Weights of a small GPT-style language model, trained from scratch on English Wikipedia.
Architecture: RMSNorm before and after each block, rotary positions, no biases in attention or MLP, tied embeddings, capped logits.
Each number is 128 + 24 x the weight over the matrix's rms, rounded and kept within 0 to 255. Layers, rows and columns count from 0. Numbers have three digits each.

# layer 3 attention output (transposed), 448x448, rms 0.0132, rows 444-447, columns 0-111
123130123128125133119127130136131128129135126130129126118132130124134125119127133128125142147132137128120128134125135119128122133107123131127145113112122128132136116118123127124130138140131140137126131125124129124116133061122133123128135140130134146123127144128132124126126130120129130127132122138130121132140126115137135129124133149140
092122137121106143114128109125143125129140138141125131107142143126102130136134120119138108161138136121132122128128130126109119129143156125128148086146163135092145090121140137124110145129126134135128132137117130109148122095142131113141120153142134130130122119124115112114144136154132127132145142135161129124143129095127115119142126149093
139127142128140152115128121141137132115113099148134120115154127113128144147106132133115158143144135126132126124122118110127123124124120124138135118125152120138129155124126129127130135138129131120128120121128133126115142056149098115136123103134129118129117147131127163143145135142112135115144138131138131163119116140127111133106126119124
106135152141144146133122108187142130108139127124173112152169131103089133169126122136119088200172126121109141110124115149116121145175087139152130172142086126168146131179129158103112137107142136110128133126114113154101172163143122110111140092118128037111165132148159138064113088193099130152133134122109126175124118121101115135137124053139
# layer 3 attention value, 448x448, rms 0.0181, rows 445-447, columns 0-111
149219129110143146150128176120142101135087142085126110149115104109122151143124147183115114144112141144124172133148100155135131145098077120129163133134086141165105165153121113132147139068125149122125094097137124150122165091109159109115117150114145130081118137140118130151144127101140172137139142112112157067116125172119168154078126095148
109136137099134073097075112070153121133117158110139103113153121126121129122126103142137125142127123115118170099160119121140133115151146140108138169114096174089126094142156123119105111113170140117132137166101106151151141128121127149103092147134155126127099121122117141137145140173142125148153105135158126092122129122145139105142145129135
188133114153119121121107092113082161156126101137130112107179101114147114158179055131133108115162129173119135118141141139124158094079198121044169156134118201108172115177124136099129127159178137130139110130147107122185085083128102127099108111134123163112068128152142178166147117101138096142140134129133109121137162159123107105098107134133
# layer 3 MLP gate, 640x448, rms 0.0173, rows 0-16, columns 0-111
136084094106087121131141145122107107163116108157101081125143088102107165128102127155108131104090154168120126143133140143107108049107110131130101112127106139139112161132141146117126086103112120138160095147145176165103126133150127055121069137134122128095130130141130149119118133149119102146138137169108156103114086131102117148123086121104
074144099114127169125137083120165133166124159115135119134180103164116152118126148177113138159137156155148143127113145122154093117077128130174121144160114120145080128149163097133156129112176140124117132144174128164152125077119111116124161196147135111102157085130141107118142186168123148161120142106109149109129133122116098087121143179129
119124140111137132159149093131164121094168128087092159120113128147184149133149167082129135132112116154095128120087104110118128142158126097135108129148127138119157168118156164161146125131118134100143128159165144126130130115159100129171155174159095148156151099130136172139130126098139118175162128159146160155126116159112138131116144132140
123127100095094144111139137119104124131178164094158118105159110127113114134143180115144150117154123144108088177131084114152154126107090107110131109166108098113136128131160160106121162125106138138097135132145102165145111136151129123148154115117123133086084160132142146134119122130106148142121126091086115136157144158113132083093076156123
124124105100123108169084139122126128169141127150126051125138177092128106142132155137131146103147139167094081139103178108117154114113116097153173123135130111164142117100125129155142137102121109098107113103104136144107118118125138144176162137150095137133087131113143101115125138131159161119125095147113157118132165107081143163104163136132
109168159068087137142133121103146130109158184128170155135136086133144140140130129134055083151145093139115099152110115157087145148098136129158145147136129123091161106138134102140108111138076133119118143148096103130177131106089158131149128192135105117144135144147134131099162123145167136151168090147148115173134150160128158093104119140110
140130175129160139082140121082139128176080139099186163136162150137132126134101138072091143128131151120103099115156123118126060113091192151106154112133139104117166137127124131112118123129112132157139097127095172166106123117103127066131141161139132135129125140143100139113150111119108137163101125132124126140153119115157128150142147125164
161115160151145147122125114098118131133133124112132155106214154133116108152152119157103147149146087106124158139156128167077126113156106132129121148125151138182124140124126158140152134125147099156122155130112099171108092094159099104116136164166126127098141130169122130101142107120077120153111170130134132112107173119107170099132073162113
136097107153140064115129155140151138134112125136128118130099148124124118132102132174082152137161127123114089099132109124136113129066147106117152139133160142101124119131119126153106147126133140134138136129095099144122178132099062091161183126149125137094134152113148109132125132177085124130128145125148153144095143140117120138137131157109
137125146130110159094116119141138085146071103144140153119161135134136108099108132160110101119116104165137128111119137148130122141107139102074122122093106149115143128147122161169108155138115075103140171129127125113103117096136124120131154137110107123134127191123089095118139104115100080094113070125140123135157098138162166121119109132229
125134163123147129123111119167101131127108140148181141131146149099139095120114151151117139125082089158124136096101149180127104129127076109104148109127090125138130129161122123108114085113060134142137068135105128131164089129145086149109152130163156140094117180156147144105141154169121109125134101085163151158115118147141143129163126165167
140148131115141082118130122108096096170099133150134163091116094155114170108133110136106105136099107103115125122138125135083151167146074155125103112138146129127098137144173152151138099141161160077112135128100140137148108140137181088115122084122083105124139081126109151147157129173151090095123075145189206155163119109125126145139140103142
111154107151170108166127116093102125143137138128146116157160118176120114166128132142145101140109130144111155152169142108155074135121163092125121116124085142109120138152163101132114108172104147136108095101139158132160151132132183142144115147155078127090163121119104112107149098165146106132135099143139123120110188116122106128115129106116
139121116072111090117110160105117122134100092149137164137144151121100182156143140154146121113118074149130135157125121111161170106155139154140120136105128088115111091121117120096120146100103115091152171093122118160156108148128112139126165119167127168133133138115162086134137113150118140162098158114166118128106127114175090107153095150131
140123118147126100114111126086154084180154130147168140154109136102110133123161149137120161131137096101132103132122150152108081112109134094132096099127125156114136065160118114146124158171081139083139123107140116121129175130089160068128150129131145150129152138122145129140123156165132136143165107115130136127140104119132135126114148123156
125084121112091162097057100133111107152101119103120159124085100119135119139158173123157078134166136137119127114142114175106134137168098148121111161130147101100112131107117093165116151119127109127111110166154118112172106114151141116144130087120144085114137108125110115150109126095112167113170143102130139096163133125092135119134112157105
162105090123171137130146086154150129110141145162122113166141126103099127120162129159117097129111134170148121128075119129122104153166133129118099127099129142102108157126111132164174119165105190122102136141124128088115125133141154073156156121153105102125062147133153167116127143114143138142123110156135120127097103195152124140135090148096
# layer 3 MLP up, 640x448, rms 0.017, rows 0-16, columns 0-111
135108139136156130132078171118124089152104076092090089099135116112154153171123156121139128119126147133141161108113115059123115097158081115120104125116133131110112109146152138129117147099110121131096102142128123105102101152156145139122142168127093118110110156140128131164129121122099139126164098132144149125121094152131161097155098130160
134101158101151109111143109101110138121113111122115131128134100110111082152185093115125133124117131145167143129116175124120090153151111126143103139108167150173155159156154135131158150138102131126105151124071104115096159133131152071108119165134113134142124133116131124105149104101199124129142078109091133107101138112122151101165109102164
103115083114185132139136103110132149140145127092151195138130121119118121089177121106134073155159124089096137140110117110118172147146145127089116134130134105093127110116118127123123131133118132131131127134191117126105114108124157084123106106183145150064115102143137177142104101142164162171125093156137133131107139067135156122101099138100
157097143167132125156106104086168154075098093109132085118167142125127098179100158168117108114122151138132140117158153111189085079135135139134095125138118133161145100176137204119123154099125114101111130130140158134122115118136125130144099127140164120146103095102175098118125123125117144100103113083117116110125144153133131119114145127149
111121142120111110160145102120108165126112106167119146119125151121138105084116113121176105143129131081151123119139133131133131126192118130125182160098152156134112106148119157111097095112139148177122109149086112086167163113128154155133121156144124150147162097109113072122140160113121096129114152130134128109127136094091081145125110154131
124141152075108112147125142172109121151128138132111106110153159112145151145136181107199144146118130131131132135112106137105120168148106143122100144159165125118116181133119137165113174092170131131088141106147069113122104121155165108147128134113157132169119135087092099078149153123128144129098184118133116107144095129105089131149119121119
164087151118135122124128180120124109128087099123099182143119157073131107120104163107145102129159125110121093115127098097111143135097122108135114067116128120166178139094120137129095113161097119117139113116113134094134113137114116144115143102150108193127088117144071138119104108114135157171163085183175096103126145074139116120097087120135
133125147089081145116140125094107119145139114118112115085127183180097158098141125112099142092172114117136134152176152152115163139131140126139125125138147167172102119164097105139165120154121076129139089141126118196078140138144162128105127135115114151156157117133147159133103144112151102155144125037130168143148180105117168089142117157130
125108155140140093118195101120122145140146104109148137123105151106148099165146090080178121121115074135134134114122171083140160150166151092132109137084082103161089182137134154100111131144152134096089136141130096128110135121163141134139135129116131143158126160121131102123144135104113123118134108177093088142123118102084108137134152150103
170130131112149111085096120118175096135108115115145129120143094179134179108113136169124070134132135142152157128114158166131097187136120144126123095160155147187138155139136124127172132168106132104112159153150115131113114104200114163132152123122111137128083149134152110126130128078139118086116137115094149119149090160142189112108156130158
128172157140086130091112132079055120141145115120119128131134131114167157115126115149104113108116136117123145114148115128116129135150169183117119145095138118148135123091127116159077146145189166118177185145137143089108144135110102157121094110136122143093167144081135126121148094116135163099096157170119135099156126108149124076115127108106
159099104122104116176132111152133145119104153147131104106192143141135144120109108096146113123113117104158123169144143153130108110143119126098084124186096116104154100166111097096108104119125167128082179171133129091137114153135175162155139126135158143096133125151118125118170152112127106142123148090141143109149121143119128114165107131168
129123124113136107120161156141141162133143130137096123154117134173080089096118125170134142122096114104112102122135124144140148120108091082136200131145146122114140120159098145139120116094104111126121123147133126079144152111139127121127092121096123133126117123123149131133143154130121113124114159120098109136164142134161165126134148122142
157102119115123140181113163132125113137186174197101112154147135109100151097118129096154156135119166146085130099099148094126137139100106179148129131185138129091128099141115119131164130134117131165140141132138134108130143134095132157145112145112067124096135163131141128139149124104162156140153139119160134107111114121128192144129111111155
175133108155112120113112106117134134131123109141112136098152141100080128106133167113100118125123143081128137127142131136144081105127133110134105109154148075110084098144069087144169164174123131162190145101127128144124117140094112113131136117153149127133135130139120132166124110142136119150147099109121158141125066126118129131142094122139
170134110107148114089085161132134080129128106129127111149132127102131140137123115132114114149143138137140132121113139153126128096131107140138123122125169122152128152119144169149141123148114103107093131109127151142129149125073126121132128160140124125143121118177135193177149135133128140136144156097155099140120136175146112133063184121116
088146094134129140149106156117101113132141125110117142155163105140135117178154187080095165163131111109153155128132131127126113142139110149123116151143134096080119127117109130104084133155140112162146126159117159119104143083128154145131175167144105122135157119120097115129111164120140115177112098118146130116127140107139122130054170130170
# layer 3 MLP down (transposed), 640x448, rms 0.0193, rows 0-16, columns 0-111
152155153117130189133132181156119141154146136083100134124107127200123177138130128126127131122130151110093151095134139121109132094113110143137116116127100114152122089134092140098126087114127083167128100143129126137106111105113117172166129146127130179118132136132176133140121126130097118135124154156124157115152131142101079145120130192118
124102158078127103132161114076151119157118140128144170094135134108107098071142136107143129161111113157108160157153134095153121094110102114125176141120114090129139128137156116132163128159149124131131157147137168149114174111119155065126134144143115115146126132154133104102153106109152130135102115145090116130084135133100142097118133126119
123130119150118082127139105115129111085124133120119115078140132133123139116125134062151107142143105128164166125114158104155090141163156097172106142131146124139140153155113122139164163148150109070152114113131136133132093103143158170119094114065141099140128110084127124118171143123144092116107122118133133136098146140117120136132153084108
103122096092074100139129137155116112153088139145122116131146164158125121150103115094111150135148130115136114112194096122116112170138159124095144131122124115131112071135088054073155132160144133106139125148112137093148144066106165137132136148193139156164186116116116100125122123155112162130152153103102165149120122151128115141122125186130
130135110140137131069122142111091149118092100120165180150149127133104110084094120105147088152111132101129142112159134143143135136057104097141146140152095146101125132186111078118122104160148127132085140127118139132110150098117109133129152178154116116122156120077121137152126110137124153156117113175155133114166135141156142080131198119095
138191168105103142140096132134132098120113115152150092162151139136124134118148155122125163126134091127121143134168154138136085128110112118154156153117110056149139114147159094142163130112139110100095134141110103091107122151133150095119162132126129173159103150110120134076122111127155133122131144120126088129102107136127076142094140157156
125107201154098183136134124106099146083133110101138133116155141124138141122143147150098130129126115113064112126178126148134088135105128165148124139130101128118145117106104122126157131113107074117118118130115138148098125140155107120147134126136163104100116107153134169116093068140130138151105169178127143098127142184137119110138110154145
100156114078090181136089143156112125098149115104090130117094150104124162155110134071109097146168127100131086128122149097129143151135124136158147098135124133138150126165138110153182113124093121110144134086122117119075131114123155190167133100132148076184160184121082105155148122112150130095107119096123140144119130133175118117111128155119
150136162071158137111089127129134107078104132118148100109127100136167145119160121172115087120154161114111098184123135162102108149143104099130140103099166118138082112119125137161087073103132136137144108129160147102139092154123121128175091168099140116112136153117132154128134103141146124141115136123159163144133110136150147162136131139125
140140125096121144146128106129158080123094101149146139156176119153109114132090134255120102110136178110129146117144137154127133155152097110102139068145122150151119144153137158153142157163114116114097191156146165109141105066174120135142119146122134110156117113131146084119119152095120099090122153158120143127143131252129149130108139082116
167100103126129085094101075130105109132136125117169083162090125134161152119133105151109140147139161133112099148120144077116148171121130130107149194125168112144143162131133147113082148146132154116122175145110138130067132123109146122137139117130118136145171158100148163119130092115143172140136102164105109120146105111135100094116116175114
112160157107154160127127155135133107100141141115155124121127131124157136133141154034150105154148096149124165128117129104090138105091132070114159161093124107126094086140161078116156130119126111118158106129134102154108130192166172172134091079091158105116122120148161120163137106135129147112106161143164087111126145104127118125105113126146
117135116104107099119153179128133101104122112150119107132112124128139134135130129190086121107109071167141083132089103121141116133135180121132171108156131139120135140108080129125089111100125107121123095105085141135121131158067151146135130108069117146128101142111152117088141098153129135103131119101173170153131131132098122129125129132135
101121136134120115122132118113117180119115105105106133114172155154106117138156126156120124157169098172109149122119138092087107123117155152185118058082163109137142108139128128121105134111132150111140087073115122155132133135133112111168138106168132145147136106075128143121109062096126131125136109090170119166150112167093101092131144142104
119147116128140145130142141113098101170163143129152143121143090132132145155132163104162126128140120139144101147119149130125098102124120109137140141121139148109095082189172135172099110145144109077178177117142134126125147128166117145115121165076147114131128101106087094169096099155136108099154123130092139122118076132134128146114144095145
143148090121159131122124133151116120125133133115145147167128135119112155117104131184141090101183112110085117140111142138116140123124146151154136126148114122132086128128153161086105099137115163116111146106155124106111140141131189108105152129144127123141131134118116155082138073132138141139151112111122125116126156142120129163068131133117
153117137101164113101132131107122121101131105133167128180124124159133122141181171151126173157148153071128151106170146134110126211163154154084175160125109147093069155162060150137116145150118156093105125169136143111112118118121159087108172116135110119106132146115116177094126090128127135163130098137101142123144157159100134123099126125111